config = dict(
    norm_place='pre',
    rope_theta=10000.0,
    optimizer='adamw',
    learning_rate=0.00386,
    beta1=0.9,
    max_grad_norm=1.0,
    batch_tokens=32768,
    max_steps=4761,
)
Each number is 500 + 25 x the weight over its row's rms, rounded and kept within 0 to 999. Layers, rows and columns count from 0. Numbers have three digits each. The size before them is the row's rms in percent of the matrix's.

# layer 11 attention output (transposed), 96x96, rms 0.153, rows 92-95, columns 0-47
071:504496501495528498521492479525533498510516455524483462511500446537482521526469457539484496476520510474464494538520444467554498449494494511500487
076:517521513514525513507478467529547490494502487522500530491490522485510480510534553505450477517468517489447509524490482477483520505504465450443517
078:477476473486529507486465530500497417532503476500487490491486478463474531538540484515510520531505558527493520521528508467456484490507515459513451
070:468526450502482469459469481523511484537528492525493501492443541505505518517530492546523501514486467519472475476518475495445493500471496564483456
# layer 11 attention value, 96x96, rms 0.141, rows 93-95, columns 0-47
080:499497483500441481468465498506450513488488503487504484541558485468457506471555537532488536482446475542502538507468517529474499477504461505512506
084:551503464481556515475524522484529500464521538476528508486486499523523499485546456487468520490530479496485503428480490536523524464468508529519514
076:473520460524508553493482501405491488509517535459423512483515519483482459512485484466522497494536504517500484485474501511496506491520531513533491
# layer 11 MLP up, 384x96, rms 0.0972, rows 0-137, columns 0-47
082:504514516512489510477529489547485505457522486476466473497528474517537512518494475510489498523536545525473475541547501482524502487494523525477496
022:469492519512515495513485489514511511486478539506506531478509482549495477499481552494505490517515467481495477490520490473487497434524484487479460
028:525537523523476503461508515475511493478525471510498454490494523508531477509447517470531496465521518544494554457514502508513482546480506540526512
153:504528505477481500509502472484563528509511530501507507511452545531472527484441489447506476466522488518472521494510472515505491496539455520472507
148:510512475487505510481489534507493511441488474524516473494509516522482526504523516512471507437501510520511521508578534502492491492501490461507546
029:491530497539477482475482484512509515457469533503494466507511484517514510510528519490532471481462495554516503481469516528495502504505523483529530
015:503509514524472508484488488465511489489519492537490480460502543502552471496471505454506444485504478507506524425519500470475497524517487515510523
045:485464524521517470528482484513466499437485525515494497505467477513496474518490530528526479509548532489512485487512457541504511499477511512471495
153:482529462540518537535428501493528533513520514514493488466536502466494495506493497493491484466519471490514482468476468492527465513521449513490472
076:531553493528503465529518502466492502498541512498456500506540525490505470489500501505520489505502545522478520490492522500476498475492492454483518
150:483509501464520475431492493514538533452478479552518468507499461454472540512488496488508517467496513528527494486493521459515483521532513455528533
143:527493528492463484495500481469511519512466484522484504481484478511506520477504551490565473456533545463503472474547533486512513490506490494513464
147:477524480520548529497500492500533512512502500502480502475497464521536483510470528474542489452549436473516525441500508490503514521525493486469481
042:501522491542494451505518461550482512451460509528508506464499489509516485538490504488498466521524479493525504478504491540485514518519503513468506
052:519520467506511497446514480487495509482466470514467514517538474502508514542505541509494509523510514542461515537488520507493510479520494448496514
142:482484487524498518489495522485543527516496488542503498509483455496565557507513519493468488447506508483485487517515509501467461473470482509462525
149:470498512482460555508440498534485518482491491529490434487460529522487529545478505485470506498508485515522470515536506459521489545538498520496521
079:514516510482480557521523491519488499490481508476490498472526502527531504491542520424474483475488519532509498473499493494515507543500508496518521
063:506480550509508483478464501505514505473499480501535492481476540555494487509512519496517456494503487533499544472525528515474486485479464544488541
158:528492458519505487503503472466473519488496523560459436493456496480504490490481530456488508473521495507487504498475536478522529546510493469474501
151:484509465479491480477481489526544522481461490518491508514524489471507520504492510465507472472521471514531491490483524525502509554468478488493487
041:495534516487470525461546453523523480466461535506524494463511495485470494501503523492522507527491504537522531472515517506490549507491575498496506
073:506549520506503517460513498530514492490507456479536483516513522512528457506459516500521471484551531548469499497529506520474457540531486547530475
132:523499488484513496521510500480511517476479446499438500490483497492494484441501526516541485506478477514510491499545466480519495507524495506485521
129:503508463495473494484505448513487520488520510516499531453499468560528519495460477473523467508528518535528468480517566469522536476509455465490441
015:481527542522491514538515530473509478461477509513500520512496455498517465523503548506542488504580563492528494496525487514525512500496513493457484
152:501491484506480542521500542472504511482487524515460466481464507461514513477510521496509480436468541507526490502523462438526462519524465504485507
034:546501524517469500457500494502527489493550465513501462494481539498559517509487498504529474475508498520503537435500497505491487569482481548548526
135:469511460473498500483475513454520532517519509558481531457532511502519517539519492497528481489508495499486494495500512457486503498486494465578497
141:477532519502499461485505544520549517497454482520462497450494487482507539478518523482479495488475509567479487473484530500487505529521508499545525
136:481502514514496512514494531516501492454457517556548523462523488505473480522478516474546501430529542531503479480478561470501498506528525487514479
143:496511486504521525491517518478503498523471512530475512477484495503525491510476506500482488510497518518485490424493523531526494479522476518491527
011:482546545516534524520469532536482525481492534479508498498515471572473493499460550517523504485537493510491471491496478500515503506555503510507494
061:509508514503502515496509493502505507494509493482455507518483470540500506530512505500449515473539531531488465519471506503481525527484478470494533
040:482496485540505519455520508540537506470475511493496511456497485507504504467476533485528484505473487494514487494487500493508495462515533512509483
146:508488520562499490500514495523476514477490523543506494506441487510486505461505577496491470502501490452476503494465525493518497518467493503471545
059:503545491499522495462536458482508519494485513495493517517552478481525509531492533496518485501495521554450518506505523488515499439531505480510493
035:543542508548502492451502503519479508512498469487464467507489524493553511508532482490498467446490465517487449449500490535509494542518490486538529
034:513563528520524477495483497521471500505478477488508487516477507489540487517535489517480465454509519531462461494501513537490490557484492517526537
016:497523500530518461483471512504500507494444480514524493512536522497493512549530510513537480495502514497484533525497528464486476483521486485509514
077:498509498477491506505517517522494504497506498505466516493487482552507489534495524471454472492561520492504487502470543494488522501484452444513554
061:519542505522511453474496485518484512490494494531457514494505523503524504521469493469484498513508510459508492517447543509506514516486489486501527
143:497502483486495458462533531477514507504454463514513527494453516509502510509494487487529515503510500506518474501510473503511469510542531474534515
066:469507490478529490520544493526496514473498510531488512495551487454514499510504502506504542514488525530507498515497510481495475435566520477498479
075:487470492522534497498501475545484503464443497546490505489496487490544457514481507492521508499485513442496492473441478519513550536514507482477478
030:530515517563510458471477475534508509491487471506519476487527545501546472486485522451511451475480450505497494468502478503507521504516488527531503
138:515496489516514492502490492492530508455481514484480498500485499517453559510508510497487507489559469480514510487547552487459453483505490475538492
153:503521477516575501452471527514552519479511520477480456480483469484521535503489492442525513491501478504499521497537517478505497487519503509495516
146:465508534527504450475496489452531502503469512571480511501496493486500533466529526491509510523547496489480473481497529511509464495477533452495513
031:519478484517456474449518430527540513511489508521490484481518522485497531506493484518509482487476462527492537446506533465461478490514474504526530
018:514495511526479484474509470524532504511487502506474513479467495515464535474537468536497488462513493516539469478500499524485527518548518478518555
073:512479510536553499511490489556510489430465538530511507489475497487525489518506493512521462533487494489537476497488467523490523535480561512486501
010:489544537485538538542504550498480523474466553504500493506498459525519486501497537480500509493578541498489448480513490513539510507538518493506483
017:536472466523475493469463485510509538523497491507499478516498512492515531497513494491527520485412454528492545492461522482506485487508473494535496
016:559481461547465476483514485512546519509516490539484477488463509472482549499507464528506507482467491538521550476497519505480475567517488516520527
012:495514547490503483454491501521478506529479535448467516492502508543512492471474498511481486466449446510485473504509496497521527457557506507521496
149:455507490577500483518485516481510500489452513498480499509534495486536507482525537491517544501549525521489487468468531491516495491534513482512517
146:518497529529543548511528494513472511484456511483521501477494474521513543495482492514507518504524515511476496468552507465480501520540486488501490
024:501533529505447474448501481508479509516510508498492484478541546508531506511495495487501477469501476508494484447492540484475480487494504493527531
040:514524560484501536421522502502507501522482515490516485508509498540494488448471513444479508477465528531463514512513513468547521484482538498519508
063:513493456509478491505492500489489517495523495509469506509522491455493495525488519492521515512516534536492520508462538521485481452503473479509505
134:455503507526501522480469497533514495514447515550480513499520492480487537477522518485517509509474515486481492433501560458487475481563499438470474
008:520515494523501516531470515462496482468507461567488492497494507499500513467541513491511473497529519501528488464532500507458507530563500504460488
017:476513506538492460489464501487453503509484478500518481501536543481540489537509522472526467488489493484501520483507536479483474482506491516493500
167:511475457523514504477471522511471529507533451491496435467513472490472495497519531509469466453518488498552506476532546493508491512497501477482479
138:496496477503516462511474481514518489505490495536461487459465469512490504476535509477499490502478466529527462514516559537475524517552487472505513
153:511500507504496479489469537492507532477496511485489489445500479499501529470552469468530455476535492494463430507504521462499494540520470509499516
143:512482492539493513506499492510495508487505536560502538516469487505498486526478500509505569477538477525509459497488503518482480486497493483489535
153:506481420478500463495512509495480532475499494530512492501489504496504494444523469482519475465530570476522498483527516504514451489562480442472485
154:505493502495538497461484468521502521473532509533439492504472515478469455469476527508526516436511482473513502514495501492523489491534469506490447
061:451481533525501502477531450521458517459477463483509506520500467536496511506543513503504515510516485512476494510540502534506471495521462509489513
143:498557493536507481490482505501522518480456474489506500501562483475456522500494517536526466470568517507496492505489493503497463493513505488488515
153:484501485533522507505471493506510521446475489550483479490481489435461482517530518495491527472491514501486447502510516527493514515513514505472492
009:520519527536498485484484525519530490499505491465522493519459481538493518510477543536570508496473502507507513512509465524514533492522517528511487
045:487503516508512517482519476505507512436501496456504476510500465517482520534464507512537504526465504542486517521505493543496507495500536484477506
071:476490520523521532483484514528522500462508468491541479510484502479558449504523515470514483490448499478471520503526494531505490514500496515514523
164:482557462491509464492501483485533515479514492514519484471481514490476487509491537480524490480499494472536508499483488500548482542510522459511457
012:525486492536535504489500486525543515469511526516491483510477455523443537485511488528528518483519471512521498494527487517497520515544517470505508
111:506527508527564514495497502503534496467475474490504452532475469482498497501483528491517515495491466493509466493529530504473491502518461525538514
052:500560503497517461492481504506492502484438460506465516521516475449523500533477514480521491518516561525509507548498497518500523527505503464481475
143:479492527530484482458507503505476508492465481474506484509486511526462534519555528513525492517528461491533502480478507545514469514490504499544532
043:491487487512481499483516477506523514506473496522511503481527535486486485507442533523492452522509472523484546486507535462479485484493507525508540
068:532498532495484552474532493508491503501509521486474481488481487523504488455521524444516540484501565519507489506506482465533537554488541486504504
165:502505486521495486452460493489503526514513541550468499479461454509463522526523479480548497476466433511495511468476485510539477510495489532523489
118:533553502524543521496465477501505475497484506521477460474524490532545499500508515435503530451520492510506498496515512487456479539517477475521480
065:498508547484496504444512486539489486482539511482526484502461468553508484511514506490515487502528535526523458485526464515492494506502524518463528
047:542514453537488480462502474510521507479510496540472500499521494481507508535494510536499490503518507536492503470499512509478504537481481459522529
023:472505512514505480545459509500493489479508518506501517473510492528489466485466544496507466519517489483496487482505472503482490468491466514481475
017:536497502537543513499516490473527501450501487523465478532461446511472504509507522547547492503529541513522499532504476514493510504499505475495542
020:461494481479501471485494489520524514477480526518547527493524499502461498487506513530498513558481459486481509495513509473470479450525508497476453
065:479534552522503492466484510532506497473483527507512483453493500499511493471476504456492470511444507530507506482502518494522536491465547500496510
010:542492496523484468495480473513538487486502498486470469492465522479517530519526477528503504487480566553502487495470514529466525552489525518531519
017:502533548518526513497520515484512482487476491537491522497526478520509452529502518490524466476569510485494498517555488489527519484530498453474529
011:490506527547488479503486539476496506482435474538477485500491475497547481537502553445532483483494543494496509516494521496551479481497500468492518
161:449486483489472511465426482522562501483524490509506473474487490480496530490519468486541487472510508540525449485499510500507464514496552435537478
161:548507437484507485491470530520487540462460480533495509516473480513489502507496531482515500466458498524510475449514532523506471499475518465483487
015:496507501500434522451500485449494514510502483520481472484475522487526478479467530480514504484462477506515553494521518482511494480493508515496505
023:510567500531485473475522462542546498498476483506526498471502518510497504509506502524512465480532515548506495469505498527468502565493518496530534
055:506506557517474466502498486567531502480488520546530527488523519510522442477504513496507491495490464449506495486509509477476496461486490508470515
151:521495484504482487511472511459520509464465477555512471459490507522468503474456492481521476490517507507541489488488521463544511495573509486504511
009:528507482515517508512494506517546480493505483536450505494486488526461514500484461529516478457501542513507486490507492494454529538545544446516537
162:525520466535570502469452500479533508503506536485534494501495524491490499520500504507504512463540468499557455472473519489511490479520481515476458
012:503509487547522513525487527515545468478523470544481485500480468524395515481486507522512502488521493497498497521504470510459499529532512487506523
169:484511464505469486530522514493537519484487501508489482499488490474476500531521544520541483442497470456530443491485501470539478519554473514499477
033:559528529530528487484511498537482499486493499490505486506456500501516507516538483530508479474524506517516467492499475544492500596505502509479529
010:505504471513460447458471478480519476470480460469483453470472507470517502496479483491515457468426493502488518448491480491455476480487485505509496
026:498515538534498496499484524520474488458490493476496470506478465474533453525476514482532500474546561505507490485508473531498491523504495528462479
018:510474491484494503500487506519555534510492519568500511510492466468460517473507508518509541524479490495507523506526525476518481460537479469489478
031:486490516521519515507495530474500495498495474515499520500507508505508466494465520505506442499507487485493518506521505462487475453482478510487484
039:504542482522530463489497482506523502459477467508488508475529507482520495515436512496492504521531483495465507539518485489504491479500525499487494
136:520540471478492502496478508504514506452509502493496442456476520484487546525500482520512466462479468514539486514511511467536486505552510488572494
152:479488536507495479446466501499508526494493482486542504492486501504545529510504536512456471476502528484485483482498512500515475522464479523539502
094:480519520479483486535516518495466514463498503529496496541509505458486485503511487516511521520539491531473493491492525583484470486527499513527520
038:528496526537533466555471510506501489469524516539489515524503487492471475501507514476522484495543538475477501478508503474494506470491450492499498
076:533516479479497534532503481492505492476522540522512483515512497488488493537467519496518517517492494538472517467446496538450500538477463489539525
080:486530553523502515470505471523514498440477502514525493491529517512542492495526483495555478502468501548482512506533508500509516485471530543523518
075:489538527510494499481547476457484518495504518495488505514540472484532524532505510538519475507482527523467495514539492499509527490506523438492513
140:519506511477515485458472527504479499517468493541471463522500520519487496495527500518534529464544510503531492476454515457516494513533445484496529
049:497522540518504517483514504508499494486522480518544463501532535506543469500461504472534484463555484534507543463522502514464462517508460544498488
124:480506460512509496478526479438537489470492513503490487491473481484453525504510483493531486521514514518533488488484499547452475458476485488502503
158:533486488521545485460444538493499521496463533578517457513456489525448539454491484518491516509503504533525500487492520478496489535540535487471493
026:500498477502524494546479542507494494501489501533493503517514466479479498522552502501511527484509561522507470500470492474493504536518476453480515
033:515535554518518501469524486499477495473484495505503475527488472497493465525533497522517509468522566543487475507503491501521537532518524483487511
069:500505568514481460516500439530492508474464508518510511505483523511501482498519521509484464497472461487500514504483523494493501488484474502487564
162:463532454511564522508480488494504518503511521524493477473501489486475515499491477460524495466505470534493510514512525490505492548497463510495487
167:517499498494502473483507503469512512490459509527493480469509526479514514522528472452550472448544525522545477484487464490512460468510513468518485
167:480492457515531492471470460499493523512498503555495443517485464479483477472563508511471514487512478487461468446496490533500487493508546492532495
012:505544485559506469492502513527561509508473503509501505480501501548446526517480493537518470490518486536507530491504498514469490537550540501543504
150:522508494498474451459465471498511506504484516545480467487474469487494472455515504504500474474536543529482467484522495484498510540516473481546514
049:509501463510516563420532484552538507527474470472526485487524514519529463481451516493518483480475511491507483489475476496507494537526508538520493
068:495550501505502479540509501509495499497512513539440489498542482446543514542524455536534525518527517522497483475497514474496508514502486468521510
054:480494479529496525450522498564551500482474490493517515453502474517501485481453523509550466512457488511515491504468485513497501478512521523518509
159:504536492515516524446504515499484534472494480488477523513444517513499514501486505514538529480518490512523500491470520503479503508539518529516525
118:516496534546511508485513490494503484480470486521532490462485479474437461513479537530485472517500456548510511508510485486477554504505508519541511
069:446485548499505488464510483505472513474480513475484501533517501538495520509541465480436486504470488499511494531519518508494510491514483507511518
142:495524447550477474520452504480485504492498496544497508490481492500544540445495479504504504471509483489489488494539500509536503478551494520525496
025:498556504543518475492507482537494509462469472495510485444524508538499464519462503451490462486516473522499465488489481517482503504536487502521518
153:520490479485504515520489527493505507473498510544526505492447464429491468469493476512480475479527489511487495492510477462542489524563513489498516
# layer 11 MLP down (transposed), 384x96, rms 0.0832, rows 0-136, columns 0-47
078:506480532494519503536489490468507434510473499507538536500458476504476468482518542477515513510461499452538518502487518532439527507491490459556520
023:534547492469488492500509495472480404517530494487460467515527525489519517502505459486505518503516538532484517505490488506571515539481466512518508
029:494467479466523496528528509514468476531498502497476540495474471490470507524538519495467500534480492487553472513494496503460462467542535455479474
158:478492497540523506504496530510485569509508500517454475483484474473494490506507513495499458490485472462527496460497503486553519491489499513497496
151:475553488508520511539504464518515427520519520457526504524547476511522517491518472509457523505518471488479546543467466500421490494491502496528516
030:512467517471505506517479516507504453534515473471531520468459508490484489491495530493492469512530477506461516519517499479492477503521495502477454
018:520495478468537512498528500528474454509496512483511557493483438517456521505527526495486506541482532508561503531481461501525489469507528500497463
041:483486461478497514478487492502509452527498456470487567467529532490492555477477485464494499526500472567471521514469505463542494493467491504528505
157:511507557508486524511516531470491540484498506516491552489461455531490452536460481490492508509492478479519527473518522524534491471527496514435508
076:463472536535494536473493485524530429497464494494496459472477496522481529488512499481470523511470451526500481485501504466516495492532503530494504
151:507515474525445492532499496536488431533542504473489537505463545570487500480459478534482513470459487481507513487490493490496487522488500549501532
146:520520460539494494450522482487495463481498462504514503493505514508515515487505517540445530548532497499521491487504495521516505475501492459495534
131:484476494508506489446475484532483514519480530519491510525505479512480482506490460475498500479502516495457511522526487508485480475486502526528492
042:497480492467498497514495539470491451529511507476494536527517473494485524485523509478538496492510529558452504552483491476517509468457502497540503
052:496468550494515505527475530531498496524514505505571490481437483518477496478504486474505464505451486461514494450481480491491480514500495527490496
143:502544491489537476520482479530489519530435506497485488515476499487476474491476494461548510565502498510511499510515512479556526476513498479469495
156:496530487479539478479552509508470425497464541490537528481503505491514486499482504530563537516504494513494473497478521521417477502536504415534493
077:494454500507512478493507509461474474504520493518510541518468498491511491511450484545532498578531491494491516517518493510459511455524513503472495
066:514513465442498510497537493497479400507511504501460553495508457456486488528506502481470519508541533505527497518494485504531516504518523481538457
147:534525532482531481459504497506478549504515454455495461545512497484515496507505473474523503513522461495476583517510455510519503477470507515541514
166:523476497513509486496521497508523566503456563523534465491527518516479531493495513482517535472471484426458487503510518474536518486456531528481484
041:491501461511546467538460529481457467515524453468487531520490536525505485496489494508477492480548505488505490482487493502495470484495447497496514
071:498464490524510497537498494467469450509497529509463541471510467504496535552536501512475524541464493482540506503501514490509503456475519483481513
120:510501500498503502490510519508494468518486546493488550511527505491510500539492464553493492506525503518487455537486506478484511512506504478518501
130:477479500499514517487499488439491481529518493489505511489488547481498461518487477483497556471536505487535517497540462515502493511431486500499450
016:511476458488522497492507497513479553548530456468499488487498535529498532483504453488450508514469482502469518495461508467476465492490486530517500
139:529498519482503507479500437495508506515479485489497541521512497505464454510475529533514540512499481510455522491542544519511492488476512501502518
035:466481482465513522509533502512466457508466523503492573493473463490474482499516525489462502562487513500548489523513495493506490457542538466486451
136:502461482534497472489527516469509487509496524482563464517491498551537505484480492524498484468493457526516482493510467455485499511506493505460439
132:514502434551484494544481507512477409481489542510513485511499509537496483509497526539481512516508499436512497529478470517479494506491534512483459
123:520469487491454538469501550493492504499532515502481494533467464509498493466528465451516497508525472507506508501478473482527506532505444553510483
160:499501523523496511475500498518479421473519479495543516542516527528480540512502488496476519517490480504486489535494467498479511492494527471499488
011:475486477479486488506516471462512412525512487531469511487516533464557510518535450479501511497491494483478538494519529521562536533489498494457526
058:472465494521505499487501521509501527486501506521568509501508501503504514492462501489545480542480472454493493475541490518475473489507513519499472
038:513539520465491487531447485460462429514526511468470509531520529513501477515517486500450503520558512508493508508517511509487491491478460503495525
141:500529491504545546505525483518523401506504465499554534488509524532510480510490459492506486512493508534498496485504442508440508491511493498522473
060:487453527514503514512456502524501408519531527482527486485438479520490486498516470500468482537482498474525498472482494480514514514498505522489504
035:460435508463497514515496525487515480502476541494537544518494460496466490478482523514490514553514493523486527512526505481501483455480541490476449
036:458423486492462517501500525517510481509470514507534530495523454507476522486498532507492530532499480522479544508506507492495491438466515496500456
017:513450530488496535523503525522477544533523496468532434466458466501477501491503489491475499484478481534514517485492480487535512483506510506507488
072:456487505524515527501499487493508449483519512506542515507511498481506524479467483504567509526474491499490488494539480520502510480524518539525437
060:479468505475504571513524504513525435496507517476539495491498491484468503462548523483511519484474476539489500496522454518506506489485527499534470
142:509518508488517510548507471505522411478562495492516526508526525502472472511510530498458533514512532522524455442492495482456528473473488492516490
063:483469503494480509476453518498506431506481501495500467507461517540496502478509481476454490473522481530490504485507499498540534531461488521500528
067:520478510463483508497508496508514481520519518490504523534521522486493542468526508471514500475540481568484488521506498472483482482482526512529505
032:502465491463517520505503515480501431507477523487477538516517460497469529519538497509459515545531517541488528565489491497549490496486519468487468
140:534478498489480507495504472526499470501536478518569499532507491460521489518510468506493503504512529475475497488495522527514494531499497490464489
164:509531535480513497563505472544517440483493488536544528505481506521474478490500509517512485460509455521483459487502495505420487514516475504503527
150:495514502503492518488483497509495490514496508453505443458482507514498503496475475475549488460499493501519469515495475484497443500537516498513460
032:481521539483527523532509520505449408489506518479517518514461448505481492491508547484492491535510518493549456518491459506526519478509524486479479
019:504499509466499513521486502511479474497528516502521525512504480500487518505485553489503523579524524472475528505527506493540489465486500519474462
067:477506497490484487479480490475531500523493476491476537520528497509477492485486498463454520492543496563487514509482524481501469454479456481520510
009:486453457498506483481516496499522492547525469486497481525513516522522523488512462504512521511474504486478538523484496516503492506468477532453501
016:491532562485489511519519496488478461480463519477511491494467512485493475500497526509516446488525473519526451476516481487470506508534550475461523
015:465521539484491523532491514498466536491459519479495552507474482525475469503505543496499492510505503483530456481537501492444494415518531486508503
013:494500513492493500542496460510527361495517525535526488494511472483515519519507500496527512509514518494513530511512503532559526543488502474453502
142:494488478431484522476511503487482507487510470488518520478451497510495516534451511476524496508457462526518473529503431498499509518493494513508505
165:497492510495486498484479495515501353503500497522491511538479546466511475488512504494522486497520494490510483500483533523475498498504484489490528
025:507442514480533528526513520526503449500507492507533507486452423477460500509498531488488492550508494545529516544489446525534515486526523499488452
039:525498465510515464553482503494507434521520528505445475508482511489498503512528504532525497521529453482510503482484491552473496537547462459471486
065:489490553499528518503463491528491454525476516487518484462429513543479518494511494471491460526445508472522478480499501468500506527527514523482499
121:540511497479503482540516505483484553528551439492496497520504510499475492507488475530502497469509520513534489522503479512530535512448486488558563
008:526464482485518518486528504505507584497482514471481537458460461543528486506519465494481488486525549482500492511479513503499475463507535510516486
018:537436511480512539509537522510510516519493484502509495469464450503460511520511485504474475495492497550518525517461468515522518504505536491512485
163:516507522462514466483523512484552548503492489456489474520535488478562533483588507509544488516540475516492473476474440492494506503494496482483492
137:485500537504539483443518499483477558479491545525501515534539515507520448464494518465553480527491518475537494525513523523520520492483506512463459
146:552500507499507504478491472548512521494439452451535516541500511510519494451488485527468491507503513521460544524471507473546489478479497503473473
145:502476480491509540510522521508499451512475498485493542501504502520486533463506538507493438573483559496498522466472453479500497494486529496529504
145:496525532503519486520505499477514553526517520515515533516480463472510523473471515507463513499506477514452460493476543503446510475493521500487507
141:502465500487511486528502497490494479468505502512473566556492514515476525515506488497523466477511487525484541496470508483488465476537513509530539
061:528496482479502521531486512512516452542533479487509541471477525498514480505459516492504472491500530490491513494446513466471529518480492504516499
141:461498499476474528499472483480501491514536515477474426470488520534456534509545483531493490477498468494519527529513496462546474497480548511509496
165:494484514483476492540501483475526469515480504419546455519509501520534554493461472513505510495513532532510507504508445486446515503512515462525498
009:463514485477464520537517483484494431522475503523491535481519560483527498542505471494463526510499456479489508482521551512513486504525522468487554
044:515517505487493486505487509485508431524496476511487543483489526488514484490524497479461466492547474480497501486494521474455496516505456495505534
074:521517473513492484483488488467487414487493508492473548486487520505480540505506489521456488551533504529536521494502540502477514501503509463482478
173:548520505493433504501497493497518562489500489514531480503502540483482501527529469521502456495436494495473530501506477452526512541511475478482504
010:480560524475476485528476507465497433515499513477475560527519537493549461493482508487483519505533511507502496481519545467519503483499493514502520
101:502531472515468464501496502500489520503500491478541501459475484561517533478510472498464456527519564508490505484494523461494536515454520480461526
049:506474502490489537506500502505504534551531485479523451457486510507485505480524489486492511457460454513481503485494482499447472473457500524575507
148:521490445474517509534541480501509425514490484520471524459494463472521462526507487511493543537528549532536492472505475462445512491542531517470487
044:508518513496506498529521501486456400503521501481482524515476475525507519513552519479510517498496539492530460502488491513502510501510495501478491
064:508475484503508462531488506457482511533469509520509515518507510497495497511481500515495468550524440459500501484500509523446479476524497495509536
172:506483490477504506500518522467492463505482503476507434508470546481533521538482498531467484517499539539483525470510489486499473485507484498543524
124:462483549487468510448518495460460553500502506458535445510501505506493486499517474528457520520499518484497524524528528491504482469517497519464500
060:528498485481478477541521529491499495499524505523461528482492505456501503508501521502493530552494474497517537507504507511464504473490490480554509
046:442464542495514514522500526513483485515490509484553513491460483519490510453507521464508470520467527498508484495512501487486485464494524521478479
023:515534477462484492476538462476477435512488480491448516508541522497510529524534481493498517495509523525486520515489494501562520530485477493510507
017:492515496442495483512458511540497528561488500469500549484475505490511497488495483468467537505505479467471484452503536467466475490508500531508485
022:532543524508493504525518514468445428500524489478462448506490547493521487511483480487506484464516536523509466503482498517539518531489478497500543
064:525492463475498488531512531482518468533524505478442502524500514495488475497500500521465505474543489500480494546487511545482468508530455483522468
012:486484532484483507483467516528489563504472488499535533492503475519447513494481550491491538550525485480477526508514496479469449451497474511487463
017:523465473483521502510497501516488461539544508439518459518488486506498531464515480491479548533460504511498515489480466486534486493494502532516451
012:515456489476509516498496510526515576558529490447521471486497494510474513487518475518483485490486453506475501481504458499448488497477503530510453
161:501496467509458529532445479559519437481508500475490532513513516462489528554458495492542514516470501487500454500521484526503493508468506490512490
163:517531511471473561505510550458523525528515519467497492541480469498466479493522518502488486497497492502533463452516492520514457458444490512520511
016:540520508486538496552509507525472468515503506483508508495487480500475498540509521511516471508480497481567459461476487513443457513538532475500509
024:468446497489496525525497541509458433494526503510517536524475466514462535509521534481475514539507507492499521524501508485524474432489495508489469
052:524511457490524529491527511488478415502526498470443490517516477492493509491501511487501530520539520549488517513477466533543512527520502489524495
157:470467514497549509458525545501479526468486510459494485488493491470503474506522511495502547501505482507498434523481497512526520480506503478508457
009:482502503486476477499482504504497553520513510463510550482476480513504518463507535490485542548514503468494510493548509494494489453483464503527456
158:515440523494516511554503533485503478516510495533457497497549495504518499485483460493482462510528535466527534536490505526556510479490504515495480
012:490532520475474484516498510462490583530520505478460511484490550529544498508516485489518524476499513470477507423515567508514486461506495513499509
166:505505449460514484499495475489475480441496492513549524523494473495501512483510550489506504504438454542500525488511500514512507520522504451528537
032:478460486472458496511478528483502538507474513506505567536513484481499481505475521493484546545514493506498547497522517491476484424470508507528503
009:483478511468495522517496513528465433492477521502532530468458463492444519528501531471451524532501471519533512522506484483498487463524528472500473
026:526463456483498509488503501470500554531490472488494540483517492489488540496517467491451500547472465508497515520492480465478485448470515497514515
018:511569535513495487529513493476441484493508522463466455531501545518520480495489508501496472492519497502519445479496488512473519519519508513512527
031:510546502480494494514525461497473433497496519470455495500518502525496537514537485475490539523484530513530505484472479513516500521512494499499509
038:474461515483514529515495495467487404548521509470513499496492490515481529478533488480496489501481479527517514481483505499491508498493485504520520
136:489508487456563497492540475515497457537495529479492495505546526520475509510522501522497512496496451507491514525466516461457495486516485509503447
151:490493489428528541495511492457482517438510545509502509498482478449515460487445514523509478475482504546514473511507482480511504489518505517459488
093:527493473505474541472508458541530440546482503497494528456489494524507553501468529467472472499474478511524511532479493463484511499470501520482487
035:480488485472488532465521474519510459509478501454470485482522537516473519470498495488461523524488465529498498508489468507560521504499513504502486
074:460499483531493473480504497498472473509431483491495508499506485502538521475515495505496492523500488500503476521526504447521487461526538505469503
081:510506463483518475509481528509487420507516477492464503505474513499491496507465527489440475519541523485513516501481542514481508518550462441495473
073:476435516520497524495475493541514419488507500506525525487459489522468488472490484491466512513520513533486503483495512482487505514501511552499528
134:468479497497495462523487497552510502519527560496491548488493477520475510485484515505436491460502537514489494514482512499535478473501516521484493
048:524449476482524509511514520492483472517506506463449558484485465489494497529538525504459497527470505515553492531478483492522498464486555456526503
123:524510503464488492473499494519506521561504483520503526473509537491566478485511491488481518492486533466509453498497496483540510518514488480498518
163:455486526506467472511501484514545554449537503519488523476490484497522500521521483496490513483465480494515521497541506486531498499497476487550527
028:474470505501484495470503495501507652516497490483517451506501526514504494459495475510516495490498456497453498498519488492475498482482503532520503
033:503455476500483479530478526514508559532518483485507490502504506494485529469470493498487527517488431485492518492493506499462475478494478492537505
067:495507452506514543475529521510497384524509486500484529505530464484497483493496532491505524490538523534486534506500488489535518514511494515521441
156:493508506455435486493491464526479517502473512494450487531493549466475556506498533498515501499539515479464485505473497530521483530518539517502518
162:541479528504471501505512452508498545500517509524499485498532502497507525508485485512499567490483462440494515524518508509491533491529490484481532
159:497501505488469551499515483505455563467508522473483472514490527492505508510494512523463481525499519456487524485504529461556501501517540501517505
010:476499523489475523532476501484474429498531502494501537466471487520503523506510541474476540480510513510505511503526536500561486444469492475468505
148:489527543481482537520535444508500508552480511508506510526528497474475491528510449511527545487519514463475486506507479519541482484493550514486486
051:491503519497488473542478483447479434511502518507474582512484488495511529523538497495478515543534511503528508511508523479492508458477481467475505
067:457442517506488524459482489526526465494481472503537439511485531535447532479500515474437523457492499534509496502511486475494474478497513530527483
053:514536524485503492528475490456448451506545505475460525528506515522506494514539490489440517529567523497508504509521505486471482476483457489486527
154:493518501530495482525483502488557533504469506499531567479500501515488527486489497487509508553518475467468526532509561462545519497492480514526506
116:502532493489458469516490508521452474504527515464473506544519484523568555478495480484483529505495526491449534457484496512533486502483478493457498
067:546526495481490506518526543497505467517510483490533517489515473475512468508456532529567509485516521476491496521515484545472490505503475483476484
153:500514511481530510464504486505514541466482491483500486515510484527532536487506506459503530489522529494485516518495461523537551481452512473484515
026:490459481473499496510485525460515418521506514492497531527514451485486538511527494500525519515495515502486551541526491493528509466435497509492475